Weights of a small transformer language model.
Size: 13 layers, width 384, 12 heads of 32, vocabulary 32000, 47.6M parameters.
Training: a variant of Adam for these matrices, 353M tokens, 5381 steps.
Each number is 500 + 50 x the weight over its row's rms, rounded and kept within 0 to 999. Layers, rows and columns count from 0. Numbers have three digits each. The size before them is the row's rms in percent of the matrix's.

# up: layer 6 MLP up, 1024x384, rms 0.0441, rows 204-289, columns 96-143
# down: layer 6 MLP down (transposed), 1024x384, rms 0.0386, rows 204-289, columns 96-143
# gate: layer 6 MLP gate, 1024x384, rms 0.0461, rows 205-289, columns 96-143
up204 099:443494481535485383555452519513528408528477489448519539543513426493521486536626436551548520513389567582459501542561531524548419534495486444425580
down204 102:506454524432560451576460560459496517393600497479548439507484487440484398455499499540483567424461506563414477449533618530482539483387546458539526
gate205 101:512494466558448512575501536483486553474479580452501517511535446485470485508518491574530534522482559505519409587538447488520461502514400456489401
up205 104:523475454517477459538469499481542456477489462453391532500467503586497490424544551600484436524414529551429484440438507474391440539471562465449499
down205 106:496486579463492466549514562529510437484455504373365500566384431448577524469420501518541545505390524413477537449569526480479487586548522514486477
gate206 102:594552573557617489476435493548491514466424628555459438576572565530523447526576565459568473575520521570480461494537575499558508536434439481434497
up206 104:474470524529486476418566496426609494459488444536465427583539406477494383550408488465475432481507570544506521537486437578465563480480618533536505
down206 106:481580476463559529391447439409493473529511416495525451570499536460515478450543432505510414483526528562616500483466522431525499510482599609517398
gate207 099:421565493560559546515504562424573444500463555433516391475452512448470543494521529499462449470540508504607430499493521513585483479495530466440481
up207 103:482523497553527355533448533528455485583475513516489491541528606543476485441475421483562464556502473540466528560517447470520463550490417449430573
down207 105:468472450512562602453479518569486533392468466433440452493512439563540555520556562397470547575518494470504536486509541576521461484555472432450462
gate208 104:625545494458433511464555591518419489481499476487521493516477477541449477464529492505439514517432513434443529491576500487427497487437477470612441
up208 102:561476512493522527537532486411449484563536476376409494513498456543541528511487444482494457466493474551403451462566424467495516497502504523515565
down208 106:511419463522563399522498493479504417445414315512470503408481496526516408540481516511524530480563433530559478425401484490453475505510555487512473
gate209 106:540447586596541542456499573484513404493494525505474526582537568577521448511505412563440554455515552472492486507539438422572489433527490539449437
up209 103:462440471536520514450373521516431538511581381487468528512444461480508485524492543496523594459466583501584495491554431533533502464416440534518515
down209 105:575488471536467465483498540471531453459558450442530440517423503496502495544558533547486465499440484494602549488603557548490499489446550468499530
gate210 095:494408499497454582513467438453583455453502510508441477601491470472540540532465503502493507441492551534603474502491470483411578438504463477459613
up210 095:504460546514488414478416545517563492482413554450500528458451493592449455575557501425476532545437513511458467506443461532456589536556401467460507
down210 096:518513513552567545448425495513493383405456537451545533464338493539399470508547507483528576494464507547417599450517517493456573494453489385520460
gate211 108:447432549496539558463424575535417507478498590525548453509516465440537580483471580550494497499511527507462500531465409515465508499534520525361429
up211 103:540533440485569511485372482415456444497438468365676502539456554503520528409498443535460523521518503553522531551447490493537480443449489532534476
down211 107:508511438442572525389558487476439481476536488445562561534505526489520476591561447505493614462409567504481633524389554486507538586529443588502604
gate212 098:509531541598552365418557445520362506449489586476476577471512483517533453422459545532476574483554509459540484525482490612479565483528535482569512
up212 101:509529531461519519446536480444573447497429538551472479521475516415442483476501554540544548428476617532468614480480530604512385521540543517398555
down212 096:526523473492586474405503528483429489443485525447434522446511514516532498434519538514431597492516482440496486530447531490493456473587510540518506
gate213 098:459473446569445491493560427451472484514553472553567488463543483528437607528534558491534508446445480494466477502490567499427564478524470443499510
up213 102:554504565498466493451590477449548542563588455529466547456503426518564422526569534525504556593474492490459520556530462586469523426504545426501466
down213 099:548481479397476480494517502508409542476476432583501524454457521551474485556454501514534425481445548501495529514499550606527499525538479449422496
gate214 102:529566436497463541400418571458469535534504500523434520445468540561413565501548566564449562434562539478371419430491471397485432537426396508444468
up214 101:555551472493480496438471489484495491532439432521483492449541537551438502560576436441457590447533494457521552512519505460565439562488558524388485
down214 100:436508533515461422468432513452509506472479552547516465389503424502531487453436479570565414452466441562527525456484493480594513533495380542445437
gate215 099:513515483534556521505453443499493478579523445461553487530467523443538494547472546541485527436529581522607457515466539640451505506530530479414445
up215 099:458590470565561480490524454460573430562519502536506524539457493502597444480566507480478528515602550496557526510426490551485518524559510455491520
down215 099:487512512581519501516644432440513428504494626447554528411512576469548554421489436486496475531453540501673514544487426539500504503587540565510386
gate216 098:537497527533489552494526510432475478464501543503571410614547554531422443604514486573475518516503470500573457472438558471571538457477467386498468
up216 099:550525566456465521541550471485521564579552419505433461448563594543502577473454542502547471486424448516529418510515500528467519516506554435444466
down216 098:532482520514444564495538436439472549457519465395592427523490515529460446501589538504517550520446512459435539468530548534497530490478502547485475
gate217 107:554531593475498485536544535450546482487463550463481528500586525496470527426490492543555577424537544504493537487515528462503416489489527488456402
up217 102:527529430528483532481555516465404501472469576521508490452516500425581548489444393484568455443525579513504524497638560427467444514429490555508524
down217 103:524579518534509480442419549522459516485432515470441514507482489488592507468480437581504527510514603515586513528531576428490504511473501545560451
gate218 106:464510479483543511602486428398453499497594508462503465610478461474356489517471492526508480397564467480451433544479429462480465485490470383361542
up218 100:497399561554547337556485496565452587485472487467545461527496571504435564469465522443568528500524499538597528514632477442558465493554420468524523
down218 103:544594571473494470524568521587480568360489537548451515563515520437438535460488495542543548543518438431449446466391490460526449517469535398494582
gate219 111:483479487555506578510468511457390466441465519481436469502436481533482483550589445444560558541484489563571555462504501401488543400402558461531531
up219 104:534441533471449574433500492542452591582479443451474475531546556356591491470413522489493452428472457455433523581534503600499519498487447564561487
down219 103:448506446494449469353535515497580484571407445514514542462421571477556491531542471492521498434445547498565441500507491529509493450517360458491535
gate220 094:482507461476515537563536444465506468515442493560411488511428468593617577415592433457522558467486443425521516471454485445433470464511548537473416
up220 098:566514489417531501484562500483508431451564475493443433513513440534481529473520509533517468579503555514504526581443381476477577447495602514516524
down220 098:464563524459451461498561477537448491406538486506430458524566475553471430502478513513530480595474425510461470577519414443516563481521571421514552
gate221 100:627516497494482467525426536435505434522497495531532533575490470501418431474479525451474549437558540489490472533409505588474576593486490539410504
up221 104:528564498502564544554473494481502550535424455496567557496523471434431467493595439478467537561420621535382520615562439537521561456432492466556562
down221 101:460499460478482473515474421462479489509565455498512458529433497504486497463609428496515508626548571504457510586524497531505532451472466554493475
gate222 097:499548535474502580454473560494503541388462500472471531465453597480532552458567448604493437505506571419540419540466415454479466459475511431511448
up222 098:503446532471499519419491468506450431458455492505506519559507460433534479414551625405487496406480470452531510477498631472499516508527391490527462
down222 100:486519535490513473484479500536457489498399530538444500458419450479516478566445366532487553511426486589468479535514445513533526513467439502537549
gate223 104:492509479542432471457479502471522493545500434593550471544607443547509533454601529444520493455448553481560450530537455552474437401476444507439474
up223 099:503539464582592494433467378500538493533530491611553416483596434559438493452560461568445431511495474434544481493480519514482468469430421435467546
down223 101:529485542499470461495507429411544545519577410485554490453559513484506551536484419500545499518533566539550511462484495570501506575481455410549444
gate224 119:507561428500471512499453530438472507422551475476535491537566500481557574547469526439439535436487454527423452482492472507556535419568458501475496
up224 106:511602503519447565487500496450553544540488537573546425508486510457564435647414477530513467525487433539555554486524491461581540562421550556491494
down224 103:510466452460488504425566579532518547491544516499431520354485505477424605538478480527485545423479434536456457527559479528563445475492414468488511
gate225 099:570490497556465372441495563420485455530475519439461503552522526557411478520462473529539444444462489511556481449450548416522429566528507443391529
up225 098:513471443576492516522605448536553496484465541448536501487536519551518541460504549523407402482548558473552532483573581562536547492477429516449452
down225 100:518608470512489550482497500557505461514410473506463478412467502478452558566498471559522532545496575436522563441593561495482517507556525538562487
gate226 104:482463524463560562537435563380519516511449520461483489574509502557424505505461435502531571413524499586485545579452552597606488441528493460448373
up226 107:394510484401515533470552488507485509437510547495516503389541476539536391469530489544450562540507451519542590451476542474484477569473556392476581
down226 107:474528472473450512514477557482452368477463633454502517430499445439490467568508465489426557571562381589478540483505393496572471547512428432458623
gate227 099:506543435593509579475515504517456514486491516516514434469411496481476497406521522449453436401493501567445455469513452532459434558535433532551466
up227 100:560553592592549445473460518467560554498439494542462459564442515456482518555544501475499492516464430498569491465557509545601494457506378528496455
down227 099:457561522492528530498442462412560551487417518573528382426627529517591416496458519466529455509541473438509429395587489553543482512462443539573506
gate228 096:505467457415543395594335552530457544474491610471427399457450521567531525496468558482557396521503401525495491528407467517517500559438461496535572
up228 104:442490491413476553519520542482490438483459479524432486495561483530515474515493576503523452460498551551531435523453523584574468503499443503524453
down228 103:547430442516551519408561524531526424519535486462479541503587579506427486482595524515580486538387475465576475443520538493482476518574472550533535
gate229 102:568552518490420463515364473439574464503555455439575411581540458495418565514483507463468486558494529452496544517509537510557486509440509453468443
up229 098:420509470475495513383589446477631564506579427486447530572559551527519474514514565521479547528522566470406464485595505398562555492478469523531519
down229 097:484506543506538525504445461501421565597642514503461497484494584540561465537470549510510514451399442535518434435475537530505515552517525432509522
gate230 111:571482545567481597501363425493537421539470482480589510484508413500594468502494569404520447512470545457451479585436547562572489429470528532449539
up230 102:514542511512485554502434504560544568502499600509536545512442448562568397417516541514456585520430442546476507545487402432462515542463548430477533
down230 107:467490578399496518394488468541464599520603534456556483457545453494481461445496463513419404496553524527449466575491398585501446447481537438415490
gate231 095:512465517508474456579503530517542435504471418400397433559451521584459552532492522413377567563470555443517478524570555479526442545499524560460533
up231 099:490500566505474500398562429562455571546407565470548512517533473476499411475478470512487543542442590577429429468401547491506505533569474442537491
down231 096:467498493462431456489442506495502560527528527525561453539485516377526386511544474463410545545477537568558553502537572571463463492426389482522544
gate232 093:596478494477486459531546449502516535488466427567497404592397486497556565517383482525483489533491451483542427497536556612497495542525511494486583
up232 101:447520430488503470448492554468492535558548535540421567485535430437542365593469488493614527547442492531425494527528464524470517494578530481481545
down232 095:480488471542453577553419546528545470407469463459537464538538542489623501470505387388508544489445545496486532461463472581517485537514504489460483
gate233 104:463520564549536488436446466460511463463539495399383458578577452597536596527520457438526485394494497557549562485443505471558438544551475467419503
up233 100:573556422506477512521566560436454442505449471530554518527534547412429517482526550536457496500527517501504530493531450549500534497527505481439439
down233 101:530569485387416492482482521454503464569523542516475487500500526565465443561465490489487507438546505542558501572450457457570440486472492449439502
gate234 105:479507450574587446509547541453586481514480425388486474594378617496560549437453579443523514493555496489512510542442566568530553362485542536532530
up234 107:537489533585528539500568446398410484589564509493422502482534460467497498538413513476585581482488517457508542514464519511481468518473507548474568
down234 109:468424560557515571380415448486500504635561544536539480498498430463408494492479489488567579463532487492409514495476439420540526572493559520524501
gate235 104:589557487531535563583481435429438478514451426442464433484569585456657484490560632511518615550445413529566539499452550508447495525405508473446513
up235 106:479517507495423492495460417469589578525501549502481454472508582519554481482531551398527580466465429467556579495503416471465475490468475420576499
down235 104:465478505485490515512512475401482548529532495417542490406475587466564446397500555377467535539576563523488498485474431505473501522445483504568481
gate236 110:519489488580467477480475598546555518532500531417494500548479498454513536528509456472445432471481449451476507448506432521580499519548483485587483
up236 102:443529587481462551476547477591477437487496572492387474488421515456577524399553478446504518555524367512535547541510453554518474528581428586453544
down236 101:510503426481484438523577517524538501438421432507504607433552567486554542568545420445537507512562528524458489559384427490500496523482484580529454
gate237 103:525460537488411437464490529525578438573535462514508449557460458461498543543552487441522528413458447578453517482570466450455408460495524488486445
up237 102:444466466611608586517516588458453430553441589554545521517488478454552508481520459507489450500564579470547561465561555592455512442478525457522480
down237 102:435427460420574566456540555491423457495462504565524516548533469477517394467479531561457507553482535462455433415499436555449520472498515519471523
gate238 095:389617516487462489510502540462528556482632547551523470458529478550446488486594548439542653399540491477496521570536531504466562553515478524499556
up238 096:537583552538556551541566538562541449517479544539566491423431454452492411415545459536469576554558540462418494506457440541445522494539532445420528
down238 097:490496521426391448446545551487549494458554565507533506460447419492475522486479442545520594421540500472475522549516488578460446532471441446478508
gate239 096:462559511472473478493461488568516431454483586514549471583556579514520495480539511522466551461400514516567449426496468474509448501557492544527504
up239 095:452453492593489568443576512460488548501442548522439542437560563552408487450471561498542405491568605525437591501432483440432549508488516500431476
down239 096:520483489481517498517541491491531474520550480526453483493468469496464420501438482530425456512474412564477517543531462518496576535548549487458479
gate240 100:573563571578564507567592528480524445509430599421459495475522593512519629458523467459478482477520523531518562521553493437582467570410553503433582
up240 104:525510566512497549513435472499495561475540374435530558437493484468494473550596492505559505513510452437476608487460422538495429571490617576456440
down240 106:526492486440514498545461453436488515461462432349462522519474491529492514596521460522449490472434500433456463488496510454495514518530530601493525
gate241 101:578544460526525440497525443540450480508489504530461499550536476475592546470456540603581435525514540584534494437531420416591543477472427467537456
up241 104:474518551543458450478549440515475522537545414420547469520506414520462476565480444534620382538493450521484596511399443577558508502517527463435475
down241 103:466586494448542486587529538493501426560459529508510606505396505538505529491593423453416512488499471525526537485449495538414451532450506588453510
gate242 098:559474504493432530509404480478541488483442440486469415524561433574500495538560440453451544483448479550531522489467549607495555540518478509533453
up242 101:456444522489505526531498614536512487563574521411583528396503430433439602486484506452562493513471538489532535570573518540515508537473434523424425
down242 100:466473490518507469496532498456420422422553565478510459501412559501461540448521520481465425584545500490550541484505509468562491572476429512509451
gate243 102:489552460552539455436501532542543451455530500555426477508546529543522450475522412465541524442560417430456472481571592493580426435546468511446501
up243 097:563423446523404461489506402481451469519505509512536560562603542531476444442460521438477509446525457555557514581579451530425574467516466545441475
down243 093:456555477542520482416487436560551457501450427536443505414480498494486555494524458485550536384463379508610538403444483523469510491521521489493475
gate244 101:486548438455434532438482535550485443537563438541539479466499490476513460522491464504529455446566483496487572550582521457549474484546435446449437
up244 100:566517503515488417496465471463512507514573512543530422534505556460416489445581472525444530520504382450542518513525455406525514564497510445468536
down244 100:502603513450469491471474438560515605540559466445495452492481582364486536456503468581500471522461510511452524491582539343511530469527524478489417
gate245 099:432571455550517571496511562466557450428448434397478526543574578522490478613484477490418543504543463482410501431522564536583622491540422501485497
up245 107:496457548459529450466471421541513429534514470548550472465462503446554459584548561534590501499577482555613437504460478550533452429515560503453441
down245 103:392578530483466487463508550504422602540597418445519511537538471555492561501538498535493510503551471478499453409529576526459469544528530442488483
gate246 102:460483494484475436535521514504509532440567457431495501553520504518458534513503544423463495533607472473370519561588451598548446471471502535430469
up246 101:461518473529455565466482535546513454548537544496472514414422535432506472520589511450446614446432444480552407448451531398450479520580564516535464
down246 102:486582487448499550534488443442509485508534411484472509472434584468535441553503472526520545565443473540432566509526439505494502502572462578443546
gate247 105:493614525525533581527427434506392491399469469550585503475551608528544452534550530507532565479546466542543436457493559561485580469445480562600506
up247 101:554446503480411478390550569446460425584564536529519421426485566520465524544415510526579560442531533531421413477543525568513499462460444450474514
down247 103:397562484516466497469574518503469511521565517464437486495522471514619470472465505522498573456535496547479449503566516474540522522567588354524539
gate248 099:489543424472505553428503493435419370590440439492531546459536530475582482559509561513514453478456458474414444502530491545531513552498513452474588
up248 102:446492482509432447507470429551498544537470541530507457451540473498491504517498506462529608513513385476487509497532397627493516446476532476424550
down248 103:511457435454550488515513538552522440490422438632534549517516570546510469477476506544485456465430397532559510525503453572477403539490476519546571
gate249 098:482554456519363565506493560426428511545482570452548481462494550506605505509486433476485517444557474470393543587532565521539549543469495472535430
up249 101:504515417511496518580544461469557509558459589564483503470505478489533459417460522495501508438480469490437540501491507405576472445484579428447429
down249 100:500561408530486559556565493514442450467487540463524521490559492502456456577423598602575544490548478501460500508442558558551454419550593511505420
gate250 097:514487464455508437469473520532463423528529568529507379564571515543515456424587519516389582479444595494534536583482481529456444565543450535574512
up250 098:441520448437439468491451459540528476563472532531466518488443517518506491451559510491538583478518446534573500517530473481471599625520383570453531
down250 097:510480599530494520427528482460508510528559432542514567520486514459571522525379519528503510387483514537590555470571473441528458477473438403457519
gate251 103:439443502518473547491581503460446525477476534461491552482515581427544556503484478497456562549611559522536581490413545502518535490450519450516463
up251 102:545466518418531489540605552415503426522596521374454496469496478455522494420586551561474460480592566478569433456434530529546557455572442413482530
down251 101:506459491458453490523544559452483532540546546492507484573507550541551542509484624403497516515513539561489535459460456515551583401527498463490497
gate252 103:500554521543510580553549509559448492502427562461475499434524537431473521495431549518482514494522424456451453509550465543475497481482415500509563
up252 098:444543513542441557449536545444462521465482464399458470455488454566550510402609515455542507524563432453494492525489522514564495566551429563407513
down252 097:441535480510532453424547511533516419519550502553555494456449499518525458507455499546489512560490501494581478488495430406507440441522566464505446
gate253 102:533516503475480514580457448510541496495510504420482396570485440521376400460483378430510477492409463440453430551502553500467562526404421397508559
up253 097:465421551470471557611521418502469477495470439444483408598401437569468376494446558431577472486523511539473457577440532365479468564501559498443547
down253 100:554434540486527508509448472550461624495512480553464510510530644408531495464543465600522532553484450543445511430464457496512461553440536449440441
gate254 100:508446541469472496500506506454439432486536440509460561525535494550459554503573480446500531463425508439498556493504582404477554541507498489503546
up254 098:527526463437507493490535459458472538588580432493519460501578564539579437489542617477485506446541544485532551543522469459480594489519505488507399
down254 100:542478546459455418506483431478485429582412490488450521605457549461547447489473610544447525502542503450496563554471535583480553448533550537520463
gate255 101:426510549531508528473554482514575587469499568458586488508523452507494568612491525566474487430472496444494464550492516503480465446553478423509473
up255 099:490522547518512561515565488554512546497422463440498448525463528505512573446392487480468590456560472404472480532459451491508465434534473561534513
down255 099:560529564487466427606499403583498529549538403494522478494410511465452513524445504569482514402574614515489481412478443482494428501468485517515587
gate256 100:525514447442472570520554514475487453448479453547417568442508459491515583524475520477488472423503567514504532512441530548488603487480382563437444
up256 101:546489555610548557494522481480440474466504490493577436470541506514479597465501523480376540520487579440450497465436510510539476555587450462493493
down256 102:495498535553478458523475547479550553514507537435455519417468574487503523462533515590529485425500550463562513578476493577534491512526414531554471
gate257 101:511604443523489616505595475519529532487468539586465507568431524521540455484485527583512439541487530504497515470451551511542520583528503477378552
up257 100:456507555558536482510523428510493600551563544412546410460546580471574571443541576483562476437485509541531487498530553497545543481500578509588448
down257 102:461492555451507332470517539563549575508537516499580529463491478507481472527557525581487596492520470493605549450527412482451480476475441448540544
gate258 101:459480598582474504550407501486590551458483561491554496493604608537428490476594523500561501493448468492597404501505402467557549521572525434541539
up258 098:561575481538477511476383543486474481429491534436500504408482464459487475487480432458532489498436368448454459421471456508588538507455411494485535
down258 097:431521524513547538356560503507475472543471512563487466460332534595504531547598507393526468491509492482524494496451520485534513420470410558507530
gate259 096:541492453453503373508466489575482547387478546521497447508499546508518469519569639502467547456518601508500430505444569436567480546520387498581475
up259 100:499472504476452515533492468511476575511447453504493545402513516469493482591599491518458546497474523471542517488541534462545585463553483387519556
down259 099:343502478579471527552569545486526453591489458453549556524562453522508428476575462589427648497435427474428496553431437574480511384527503485497407
gate260 099:406486532535484566439485544488444445508536630439469526518543414549580487505438492520515527351480564449521448469553524465457573432405529439575512
up260 100:423524482437429552427417525525524584473490491394479498449480472561443513506499486486565536514534449571428519445490472464517487420493411566550475
down260 102:596526506547524467431391530462431442506544592492525541498490512470505460463521465583464467488505427541443476610507448503549491424470482546485482
gate261 092:516517431459534444406555532431532573374505527444534493501476551444497439533515556574553544561584547469529504562453506535484546463524473474458443
up261 096:451390424445579544502450537559487476440593445533547478452462566448475497517588514472521534519506550462473483470406481469513518438639486525570514
down261 090:551504495435513447487563571507539486469498573567566516549491545377578586523452365607489471460544492475542534528451528519528437523353555534427485
gate262 098:482462484501568434533501431513536542461454456464475433508545509520477515515516441548512512442585571419413464447543486552485575438527549450522613
up262 098:446477538410603457534521367456518585614432533434521614495460537556484473467612437468532522532527476546439570449436602442439546459497542611492542
down262 098:561509488494497467463526513523500483461480531496501586463477460583442490430316397523464529572594489506579548502458481465548436485525541449489465
gate263 111:519581594521480571594423563485555548495525565426471531455558440638518530459486409513492559579535434492525489572496554525588598482463465467490500
up263 102:461451457431517594482508496515413450451441508478465539553539538571510471467507489483516524509517538478519479573466380476527437460506521539512511
down263 106:475501488448463434538574583540504437480383593398502502514531627527544512456523530476503503464429552483456500435460504569436471508498487389473546
gate264 093:574549437582539578466523488513549501513484477457515501496422512456423511518466485482455503465439503523456437516411496468551497492593483458521425
up264 099:517527405474531524457515461493537545503438500496450387530427555548623472505497562478539435531500549465573457422457519548502489492483526486490486
down264 095:484458470480471533474573380481518568456486576549486483566567538469460510529549558472478595483513473464538528432573505470497553526550481450459517
gate265 100:521578442567450517423422425439482489455472597530552484375519480518560581476431443455487555541464493581571388485462523560472576528549496436495448
up265 100:485558526469456495484542496445438542547465457436430450538500467512534573429528452507430447435430461473493493500350553428415598505575516568571529
down265 099:520419548471369582531487514445462466485422448502541427349497520508429592448528479524483534479552482580515422545404508548451514615556564463574501
gate266 098:486470526564432416554511558544391460472578500518477518410507429557507512483507570499574460560516481560448546487424493440522547496459499482498448
up266 098:447451527490447446564538427590514453554451431505455517524578617611500478531450575553536504499598512410442560483509371514506488526489519469488420
down266 096:428499432496446475517464520533405477508486525574502524470592481451556486510547502461534430504582523559509486479420407471425501498530550392491416
gate267 100:460559516541461541535478420533517485500441365507549445515440535528537484461462473456442476442592518498458530535416437579480615520566506389439478
up267 100:477574488508568487395482535424531482501590433490546517557430598501598523480529505475512462408449535483501481467549504441481545487500578597533427
down267 098:466568505498465385485500526508456427557519463407497582617415448499495562465379587520481444596452478530514607483497466433568479559597441570497499
gate268 096:454573470528479445436502477485518430572530436541488555446579474490528552487549468450448466489462514477549465518476528420610450507521524573497527
up268 105:401537573529541524502527472461446609504543434513570502440435560432415459416600478488478485547530490524478474494587510549442501494499485536424476
down268 096:452539476483451481508489605560578587555467483529526527544549537436404540542451557559526580573535493522567461508567530539521483496536524491415571
gate269 100:530570558429407471606589535558452572459470582507438441399478559407603513537482563399553479498326429497480561577385541453576508535444498455532542
up269 099:527446527477442461498447543505571599488525511425520523480515494485417617438485554500435593475603478505430437524571501519502519573498473494530598
down269 101:474538589507499565463423518526602483482495540472578469353540444458498427492374550515456444541578492507478458463545504567516482507436513599500555
gate270 101:520502538570456509525462468468488618522438486599485463503458544481455467515591552447375451487402542509567418505408462450548513436491554454399466
up270 101:499499486506452572479414520479452453574563576590557525475504606627561494526429545458570456545528513487511490570449529417435471486440575492420457
down270 099:490525493461413600541474533534461537525441488407690431506385622427411452426499559453510589586533538490618515541527564486499579445500584512493523
gate271 098:503550441476430497505571558468434576501465559557532406525459558454491477541447481447422485518518465592521539571533517449593474483582512530482416
up271 102:509548483452497448481525426546467534450481429522465524561452595451541508464630428479479446554565548544499457482484478526469491515489512489448471
down271 100:582468480563526439450473405491580371547519483430486420458506432554500431486544488485488455501485557496482485532443477574493509492412532555518515
gate272 096:473397453621451477472494523507445564490372534488509537582575530533424484503483504533536583483481440581527556558467562446507490538509403488470420
up272 099:513467497519433455535512428475538414559407529460544485450606529504426479487439543531573558495526403554581502524474506490443475534524525498545488
down272 101:571573485529446456526485471520470527577557406552535431496568579360501517451560524413592482522512492464437445471458454441517519505549489513588456
gate273 098:424487458480505461542520483445443575514537491529544458471515454485455533497505552402524532485559528500514485420472513485583534526589561540440569
up273 101:499524561520534487517428521475568568500440541402453441522505527512505511505446417542550467547497554493454418491575520524527544430501453584483467
down273 097:428422510529512594471457474474494542507411430469569519476513526516550490550531474513523477537520574462489591509515475465418571482498475409570531
gate274 093:564480520554466510581565484584451564523594448378532476505446409507456566545525510412536612456409542499442567513469504485493467580545536426408540
up274 098:593516630495468451541417574534550479503445423549573511454518405421473475536434558526546483507566551471386489516568571440554479531492496494461478
down274 096:507529525393531495451531438523505512457591500551456491490406468499560527513428479519487406548551427509487513416499485586500458527495530600488477
gate275 114:493465454553574529397504482485508494475417532481441366598429448538561464559477473475491413470571595507491525518488508500472447425454448522494516
up275 110:513487497436545557503521461400477474561547497537393415602486529517462510551559473491453488557477564533529580601537475520529507449435520458491575
down275 107:533484518462474589542503553458528518495474537458525436535419445515513482481546430512429563517507461500559431569495413444537476458553484670580514
gate276 103:513514525443503485407432556440481478456514588471449558624508428537610427472539518604646587514516457525594490527553544458539619427534523426492530
up276 097:576461554509482545456558571513550518507527386424400464473540500472445406539534489419519603550452514487502557417537569518484531496439488539587438
down276 100:564612490535444589555479429466501486542428417493556520505474449498531582513549562535524430555490522514524497578476463540509470532503551616468492
gate277 101:524557492517431485515451562419469446562518546524402495570553553521580521501626440378467517502443483495561471488466506485510560473539477524400508
up277 099:460515585495540525487481560481569541440490590488491520499565468585441570470561507496478477464436482509533444562459456434515532429439527448466483
down277 101:483505529597440426528486531425461407451509610454376539423516510557472515500474568436460463456422484423496402494522484569497536450431454504531408
gate278 095:527597503545565562436453571522524424526469453452462476514485510485579479483582539447412525493578508454581580580517514486455471538486421545496458
up278 099:517476505506435502478523457450393395539503552504529374530465579408489491594496496544489509531511446389563559533526572402484448504477466519492594
down278 091:502446484542437503497454446469509484469508481587536423541416582402471411485496522504508478439572556397491508525508481408517531493409490559421487
gate279 099:477518433549572449546455475462534483508481543489576483530523505467442565422565477421509546433523456484464462540437497492477545560458539555568467
up279 098:443500477483557502569569436530510526524445410456559456478541570501583565575652547530566580542555495480575488461543516473541499420518447445446464
down279 099:474501529530497488491418426481485407590502566446522479539498453635549551491471472536530539429505487431507471536516589526502509405518420613441505
gate280 101:446443487459547524421507550524582478546486557517538498581507463439475556490511566468524516426555458555431556509542470497443495411509473562503494
up280 096:571538537500537509459497444516564478525621522491563453420458587477414414510565456477457490515503411477561457452486443423439537433509566532549471
down280 097:513402526520565604476480508560546501509486567508518518509515530447446437492493554522502445478476453459416568542449469427571486538539515543497523
gate281 103:464524518478445477540449584474533538516526526528599551493503597596453507561496400459533469416496507456545541538520486514516513594521400544456474
up281 097:538570436465579517466409566538402430513485428555508504512382456506518518456486443537550598527595482521537470527521538566532452563516534550493576
down281 098:481480472485521538529584452461442532454494453561603546562477520542446526571332365547466514470456411542488438588528525517497532530496420460456435
gate282 103:494547496512437410446574460477396490554527505475545457583438473522492501562579562446531469440495544543487521482435600462513442496523465392477579
up282 105:479469507538519561440466516487463576432566485522480540450513476530471402510522564560516501527512507487452541511499395504506458464491442519451532
down282 102:499493533508512622542410580559444415370531516469506572427408532481500539496554483522508536469585457471577457479434522495546483580516509511503570
gate283 095:538524505444522483507476477396565454504509519479459459465485455442511489475505418404546493499526458463540560600449509553464479488504444493481467
up283 094:573467476553444510554422495462471528608517413395521531503527485479574475530450557477542583573545463544544446491537459525550592445479434509524520
down283 095:530563495508470436452483521444554485411383561532627494537596508488426417487458539529524501482505573550487506540578489521453557501448448556538443
gate284 098:523522482453419583447549470426485493494529509488470400451578534520576419495566551482563578473538500576455509492523497501448538558539516490501558
up284 101:458457517442517547549576499603526577510500553532530561555466563458482505551476506548542524465567534435476447499551453521516579423397480535466435
down284 100:466538480579457514482420611528464447475466482444394463570538484523556496456534550530476517524564438417404529517555492450543456610510504575497487
gate285 098:574576498492461522564502506530513508493604517560462420520564488504533468514479452516560473471504458525508524548441482576554436522453499552449511
up285 096:386537489559548509425526579512484539489520544464578502508547528529522553483462591568590445478407499486452507445469543503481514481547449527643513
down285 098:531511406463393478488564396478512498524456502500527479493469470577489532604525519491536445504546507573503448509517574565458491455478501454378550
gate286 100:499454467457514513610432497460456493529410501508435580464566495458547438434414532454494488504504425461530430520500430475523493470469505431532397
up286 099:462529460427532572437492599412516444527488533451564559509563421512477500518451478541441487471493474419459542508468539437479514552444472461449546
down286 103:535443491460609555582533506540522462466435561477518483501597510562571536473479528453451508542511505407442485456556529533459516522550514460495400
gate287 097:589535457481465510458513509484518501477471557577495420516622525466568507436467448473553467517384509563480579549493456516447463378521594475446450
up287 099:506551436519549480550490458459467364492525483483405528532519512467544538571503612511426565505507479552552490487527570457484541499441527543510567
down287 096:494556489477489521479507442469546429553467486525501499523408518484517418517498532442437505536539591470488397505520561555557503466508514571527592
gate288 097:430450482400533473533531515490503446563474594420582407599484486426523462488464466536515477415460491447517535546519516434585523574589557450472457
up288 097:493531516456528477453515605531484566553617582549475513427540548576520442540509494429494499480539547420524549495608493454596510618549519444526528
down288 098:419460511453617506478452585459507511589476614615524492386434565525542441514440552449468488465455473392530510491543512467541498483572536584513462
gate289 096:473579544550500541547461486503541512545486489476483515549428449482451565467475522598558484471465400558517510561508572465576455509535418523493528
up289 101:442480498501523547536461512546523560490504483389552528518411499456498582676552502501426519543513509469464549531475562468528416543506389444462486
down289 098:462478425453470444483524517482495615560482501473525429433533500501557574486490475556527499618500538503411536597507528434545473514543575509517415